config.yaml
num_hidden_layers: 9
hidden_size: 320
num_attention_heads: 5
num_key_value_heads: 5
head_dim: 64
intermediate_size: 1280
vocab_size: 8192
hidden_act: "gelu"
norm: "layernorm"
norm_place: "pre"
norm_eps: 1e-05
positions: "learned"
qk_norm: false
attn_scale: 0.125
bias: "none"
tie_word_embeddings: true
parallel_block: true
init: "normal"
init_std_qkv: 0.0177
init_std_o: 0.00417
init_std_up: 0.0177
init_std_down: 0.00417
optimizer: "muon_variant"
learning_rate: 0.0137
weight_decay: 0.018
lr_head: 0.0106
warmup_steps: 200
schedule: "wsd"
decay_fraction: 0.725
decay_shape: "linear"
final_lr_fraction: 0.1
batch_tokens: 131072
max_seq_len: 256
doc_mask: true
train_tokens: 664200000
max_steps: 5068
dataset: "wikipedia_en"
Each number is 128 + 32 x the weight over its row's rms, rounded and kept within 0 to 255. Layers, rows and columns count from 0. Numbers have three digits each. The size before them is the row's rms in percent of the matrix's.

# layer 4 MLP up, 1280x320, rms 0.125, rows 509-549, columns 160-239
179:135116084089095120092134131135185106141109134153095224123073133153175118164158145061073104140190133156113149130129105133155103033161092117129110131143173145189106155086093095153189129139117133079166149118137082138152164186085089117169087111
095:082134133124106141108136145093111153133062121126111177106098160134077150123132142110097055125136105112119113177157124131146093089082154109175118150141108131122082168122166114109124142112067110149085124097075169047143111226164119121117107143
101:154096116100188164095185129123190073046205170071059136134140135123114112157121114180133155139146124127170123105118168097164171137101087139153090137156198077108094148109129135122132139114157149108123183140100081127201132077096133139119120176
090:194124110139173174119116095125124210094148153119124154156103111109118112138100134140146121128117139071135135136128153143138082112090146148107192142106100126160128136119170129122147135070148131123115167100162109094111061086148129099142150115
105:076174045133172126152131129106140192192126119133183162094098064105117166150114128096177127109191085156123121108151132115177095133148088124143111147122101168096108158093152151134101162226149129129179123114111146125098149123101168113126104109
098:169112154095052133148156109133136137151160168156092222139113187091101080068068114117152160116190132148083135120133118133183158126154117132169112106168111094062145156104106140091146135099096112117108134135137063151160091112161070087111156126
104:118092171092094152129161128129079148126106161165157117141169118124155091080126185082138132114138125130105186085147110163126101138125138191115188114176165155118186059110089104144043127115062105068168148138092129175154147123150071085129092088
096:123040095139120059111080109158115146106125099199153133196117129173091142108133117147122085130128135137156195137139107134145139193064103099138148127147074086154137086124152073126145143102151148110139192126170152112112135135042159116171132128
104:162136087068127092162122102144142114104095136157132117170116131126085122167136086155127153125104111154119126129131110140085091178168095111096134095116173206100140118158172131115082063181119178169184166187117112202095151128153126085157127133
064:119170140117155165131174121166113144109160119148106037115148125096116135065105147149142160174131127156165119130104130078094152182123096141146088085117108112116152080147165122134129117117143085114129090164112086082146107143189108111191188180
099:108123163107097133097132150100103152079096106137130136135155073144157163069179105106110121174165145154152166162121138116090135131115097146125106165094106172136143089079115083118133127126155165125146116160182125148100000101157158136064143167
095:138079173121101112110054068087053155078161109195194140068101159138093107092114137218080092149114135078123134167104096119078140088121079126078092042166107126144144144149090137121155129084146137151188094137172157148105117112074164185153181106
093:132142146097142133101141104147182144074110129196170097144147115180121131104133156151108140128112098118091107172173110149109149093133140157150190156066099126105083063125179113140072086098090123123132081154103182101112104164077092106152126083
112:095111140089109081121152084146123091132153170107170114131113149145083114127137106128151126121126098147075159160123086103102136075120127158156101109167122197126120145151130147135183154102135188180154127121138089151153108108172125124112110147
101:134043113100142149097073200087138159095085121077089107185085106154172144089171135112224196086145092098106159153156102165131094121098116184188167149131067154108143155133124149113204169148131079094161173148159120101153122197141162176141107098
092:041215195104100090124118129108152100105131094177098093123139120173092150113147186120113089101190097162156092150103141105096157195134119150140087150114161188124105106099101118123149160116137096209072120116117160132083182102111121132133089160
098:051120123108106151176110116093125159139125112126141145098103106160089140078126136090134110146079077137151164123093075152098127135119174141166169131120059113172155155108117084110211217119150116097203139134177096127081111184122134145136164167
103:125091165125093132160135088104161118145052127150135113132050183136089115139121140184051187130125120144075093151183111147134089085111082189163096157145135166150094097075125132166134095129175139136087101131132133156100143089100130161153115098
100:086193126150124131148146133109107143116100239161156138096058089130094093141119133108197066161117111167123173097141085107157183090138079140136089134141165108151128148104139118144122136130089141110158139136173134140117104172152137149131117165
098:094128141170100164140168120138140202124151111161098097133139114133172128103119093142133125112123107183045148144083142161062098170117132174169102129122133179158066101126112123126119170161184105116071122160079177100144144103126144139124090149
090:124107111164077071150144186109116157144170156165130159171096164149122177171108059085177091130189098105096067131154156094141164120126157088146060141146174137067102121066154142140120117146086157093098154111116134109118119116122131101147164120
103:089152111129146105196119139130127103164155092134175193111116140181097100112097216151120103140153086093207111140147164119143094125112192141144120103185142173154122098121137163161048165218114078105155113122075102163132091161108163150114108101
103:111115185113078167137108167107108165141132107129109128163098063175086159110096142089142118183118096190129103064106113163122179100156154134092119166093126138126108096122093116118169146181097138147153138140161132167100101135114088120126186135
097:108109118138147129124128114135105138168126167103094067159084103104147165126137053150140077176109106112172092083107145072139078105149151162177151139095076094155100100152117145126132096146097137157106134126159078111116119205169127127109138139
109:082096143085131072103134103147124187110149121114139082159202167104059093163131082113065067125139172163202103168150126062150138105148142074121137135167092066098142145135060147136146125220160154076151080156137103063163172162150141164161138084
099:117123128125127193116093106111121132073135154201126132136159128101113097188170178143189103121113079149068138204140141167138160117148104102107137061144140145078068124100136128129120102151128140149174125148205088089070122154084124102118113144
094:189157070126109111148065134135085145189139066152162114132125163143117096168087133075086140158081140139114155125131144156148122152125135136155164055136078159142137110140184081130125095080138121155167178140161143129082171132105147139118095128
096:116097105094126074104171128121171149136138174086146118150088092153040092138144142135141146125062112179137189083088099117141147114113123116091149084154091160154169089143088107159174128118126120131103069093138104172103096159141068140145113107
101:071121113136183156101131118198175122109119101102147110061162178110091134123100174097128139152115178137211121105177112100094169132156102145136177118123138163148066134125104174095122134098108136089132090043065130108111124147105101167162112081
102:141137134094092102121116143075145103140126118171128101127149080131155153117100118104116113145109085143143054123123093154171164166200208105137125168110085168102091140147144159107126154095146100158158112184120069106119065118111180131073152120
105:106151111126120126157102114103072129127147127139142174177165170139123119120125160127108167182088136090189127149131074137099079205110086146135143161193118141067118099043074129177132076132124090057175123162129118072163121112141154102095148143
096:160113157208055113183126189120071128093132187130128144137143120143109194118165079136146111166121109142086117139163135133123130107080161091129084150098115077126138121119180115110173122166130048099153145095069126090140053153128156160131160133
093:108141113099109118073132114172147120045123138119117090150074103154089150152101102189116126130047106168134089126167098139138154162148158162144125085096158172171106144068175139102143088084153168107142146081187160096097123107146078120027159117
090:104086164106123078129162134113061087120153188139109153106133114114092138161129095140174131163100154102031125102169129137188105149125082130162129090157128091139119192119150173135130102118098123084183118170111139138142115134167102179137107133
098:157108134173141116160157147063146142124163101175136079102115189133140120093063125104152180134142117111177164169096174168154073160091117130117125082128188102103125135085153112140093181140110133139106093130096103192091134153134122113144151141
089:119126076133116152159086188153092105079178115134164080074093125132164141127119077164056139100065102095144157161100122147145118151132138193120128078163096161095064159154177103080099054120182146111115095127134120115097170141094096152100075174
105:062152171114147175169121178138154192108109093097135124099164140102099077111119145169161173148127055188110197115110134116116169127158142150095147159149157119134109172049142145124098141093118175194149038121068145141156074170157097112140085155
095:139106139133120158136164098180151162180081138122131117114094157180173166162102165120109144166110121131121178125086150133158124123153135182130084141140097166105199119151152097152124113135139125072074180109092117126107151103120111158131142186
111:133093165176133062160147094123130116139129193131122133100160114127102083128111137087189084140100089098172193127090120068144084121095148108115115150128211115147158156113135116142145148113163109139080165166162153175104147142119122161076137089
097:138149104066182113103161089189114138131097163165202149173190146156140103127166101125149114125112136154066128132128120183141122190142156129101130169194104131138142138116121091116143113168094132074108120115100104108108150168110128123191090106
101:142154074086172170088126120127069097147139108142152165156149110133177145098148081111194124146142170137133141126101169145202131160110123134108131117170141114165118090148090106112095177165122136099161197152106131137145126129146149099107135157
# layer 4 MLP down (transposed), 1280x320, rms 0.0627, rows 509-548, columns 160-239
127:115106093096129125103120126106202107108082132173084235141080131102130112180152169112120124138173126146083105113155150173132153051105097121106140133180122155118137170121123141142178148082125131091156172114117089140152143154095048133158043121
096:128142190110100116089089136158047093129172153093189072159121113102151095108143085134118132104132144147071121140136172127133134083169143136173100088112130104125117122116168173166072074102171105103183146124129115127144141082120085092158111103
089:152128174143048096200086125110076121161133129163112114105136127082115137083152212103164078147164091083111170170085111095122113177081105107188119126115162078126113111092192163121168180107102127098171101195173146133130121124121149059216124135
090:043171115120098164119164154123166043101104116126210128168120107109176139105146076122133183128124098181084172093179142108125125113114160142155127108220114197100131128104084194075154164121150143114077086046097121111096117124202134148101178153
108:162123150153114138138099150135135177161067070132156210142200134194149173122070143091133177171174121104114140099148143135119101127109115090128130120125149139114089130110142210131157185141090089105133176051108165108092117088134067135110114134
098:136139099125127108172129160094110094061132120149116085175175137139146173091161152139095133136131116103152161139128169181115131145200131108131098154143166099113119133103068162110139137114155109101110110164100129096140098118194123138045122110
106:108171183139149157140082109103111111082145097147121162119156107055175116124219078103143129119119143105130116110142116144125086109118169161169086111142124149161149067129089117099144182103070102145165124080096147095209133166162147121106026132
094:139143131142154168148176133142103109085154175105127101136105106157177103108106110088175192114120169159144078224110183125125170134122128144112161145177095128132124113123056159059108147142195155104139098110105150099124151153155109106192123196
113:164093139158097130136147182123095105113193131125159109125122128194136115161096118132119125152155186089093201145159135195163065098139139156124122082147150104186156071090140095139098125155118094095094161080105191130181181124152142066181140127
059:139090178134089103158145135138135102165112145135124246120144141144173150090073120133116109083115136106055109109168142136155164092165129123135081170113094079144095137152163163127141123102110142131150147162193152112068122115092080109113125135
095:106130122130163084157116094143150140157176144195177153209090210104070105108125120174154128146117096148100117170070137133147175126170131185137065122145123138118070111107149124087101146076079100108098138121088073123154164159106097145176102091
104:095139154132105138151124060054055116128158124146093191113181108102174148091137097125152150142163120114118115121116094153163125163092140131131141163072140081092136087158153081133082171107139120102101038140144129093161131140134103097128136113
094:171115155132143154135088100136146117130143172127138127119163182066147111161124089130125061151124115104191139122158128150130128141131145146109150094102131117168117193184138137101126095139155063204098223156102112128108179133154119118142147116
107:105086186169165136099132190140101135139092094195143132125146116112120110102108178119101122118119096088107189152145053115203085143199137145098084095118159156122148091121118166086215091132163148112195093076113075148115063182080180110163075156
102:163088165068109120095127156151125159123104081088150168102129081158130086167159110175157140119111132123089076122096141124173170137153173116154183118178146166091139110089157183151133119134152193149143123109168135137166181129124141116078101132
099:122116119143113158148110145117159142149120110117145168128181061096136168115118128163160178166119149126095028171119141136178110140139172149054179075119118130093154106039106124172075164145175127103104128191091110134133173104168133090128123149
097:139058166139167182134084158095129082146078199135087098106107099141148116115119121075154122162159110096082201197124145064092171126072170107157121117162116138140102128134120133184140117114090147098105124148134118135141146150146131097185116174
108:180144102168097129077116135133051068146143142107141131102127178079166159165138105150082121121132080105154114137089135130133142099186156121108095069146156130192138127148114125158105105160123157165135123118104117107101102070084152158135166100
101:115148123059088147117108142123174130097158164146115140174118087143098095106119118140112100105152177083131172094131031129211128136115092126101120119154131186097177102135135126145033141086160122111113118127102201113108128077167111083144171149
090:091169138185133152098106184079134103160086132160131175145103091136099114187137126121059101120158081059119179162077160097056164151160141239049166139141097134084101144122198121151061147116120161085082108123144171136071118134117119184120142159
097:133173122093113136111103124113112104069111120094130168133155162150099090082151133130074164125103139126121144088085157136073054117097090157114194139169083163107101099202038085075094146113096114163163124173055137083132199177122140133173180112
102:099104209088156099165094140169170120103114142103149135127176126187067136140160071104110087190119159088124171052113153112172144122121122121141181182172177119098164085084166137078074136129179094128163156127163138145114055088099112129094125106
101:113141144149138193085120162118071105101161099106128129162161091109114121129149060152156128089055096125128116132133048130174155119108078156144061108065157132107147130150114094123084099204165129139105127073105131141132147132161133101164165166
097:148175103136140143191133154143134107150200118106084130153146123144063156155130116124049132107145065173129141083151163156131140131103097184151114132116172066138177163095116142125101107133123152140152105211114113117114119124143167139182158083
116:108148115130106083121140132150118210159134145027139132109164148110151141167136139103160061140128120129104126134094143086116093136169135087103112113117111107083145143129064093137146089159172105127082081183159148139163112154131154132104160138
103:108115155095159170114109099116163149087159143115149152093094098119099157110119137075148084130159162124157064060063146124079083061155161090104116142146094108176136158073106123144127151136144149134139102151111138140139127125152132070157144049
094:142087096104168145116129132123076069137111117177126137110123096125119107113139091125135149155040133188139142190144093136134163143169164105093087129176150099167099112163094066167164130080121127149106128161158098129161131145142107148150213128
097:158153195146091128120083126138127129119139113115168121081214177160142151108051145101154087156078111138125119171100170111153119120088123124119148068156159125089114142141139135155155127034083147159094091116157171144062162090106150110147172160
102:186159126103128174197051153099139154144164180100137132152115125133083111169130163099117111152094180140151172089118194180120125158113127124150127122135156057143177115126100103180120122162090130103202140139112171096140094101164096104112117147
102:101134092118141216061158184114123102156146126147112100135070121053142153164162097093143098099149097085115107150144094210093102175180149106101129107089140144113074108154122200108112073107076097080126076126104126099118139103138116116094088136
105:114134063063154133136157133128184117167071188149107127076125162114091238158102103103126068129094161108111108124103111161114123141135120113114139099059086179127186131111158097132129168136193099145092146074107112168149067140092094163135126091
097:106113101089151118142142099146125186159042148120151160128090097093104084122161059099106138090139152120109157088143126105131108175148102108146183141167077166196134120083100123179142096115137181180107188168119103111148170108191103074132140075
092:130103075126204121121133130061202147143063119157109150166172135183168148094114125139120061105190139046173174093078183114135156035070130149149164100099145137111133108150119190138155117140136120118154157114139175115129113201090134125155193131
091:137153123149100173148100109131156124073168085117063106161158100114172114121143111123118159156144145142206135140098142163127162085103196166103149126139148130179156093078077044134126123189166121164140114143145070140113186179113123096124152178
098:108104126125125192109158200202164137117089138099087073183126139108147143127159117074100181162114112118115142117101170110066129098180091199116109107060138134130075108132133081123128116152148123137132165122145117152091173140120157135171188124
091:088174218107195140110130102101197054085085091170161144131094179144116179122114104163125073124126126111117090137126140166113163120104047119145077139141159114153183076148082065128167103156131126141128094172159145132179091151144092176128160127
105:094072144179164151150084154130193112136164122140115169067144128136135135129167172137130135148150125157128125081104117148100119101143127156106111139138166181127085125076170117165091097218111126131131095114061191112188127127136110147115152145
096:144117089155119113130122148096136108117162106132131146194143146032139132088142131138154056085116086098146078103155105156141084109101108110141138145140146145171106140092113076139083138126153123181146176122154132123134132121121133107077139077
107:148103180134127124166074082118146168114087098153109129165169095072131082096129129145147130200116122187110146135103105132154134086149167075080134118041153130102114188074116062109128119092093076124094117128157183087136111135110128171126127156
102:129093150125159105124148153067150113185174154065108158171133140103101158091114112139147152166159112110082139135154171189107104182080137151112117108145160082108146135157180061101155138151183152107155141153112168090104145132166119092227158119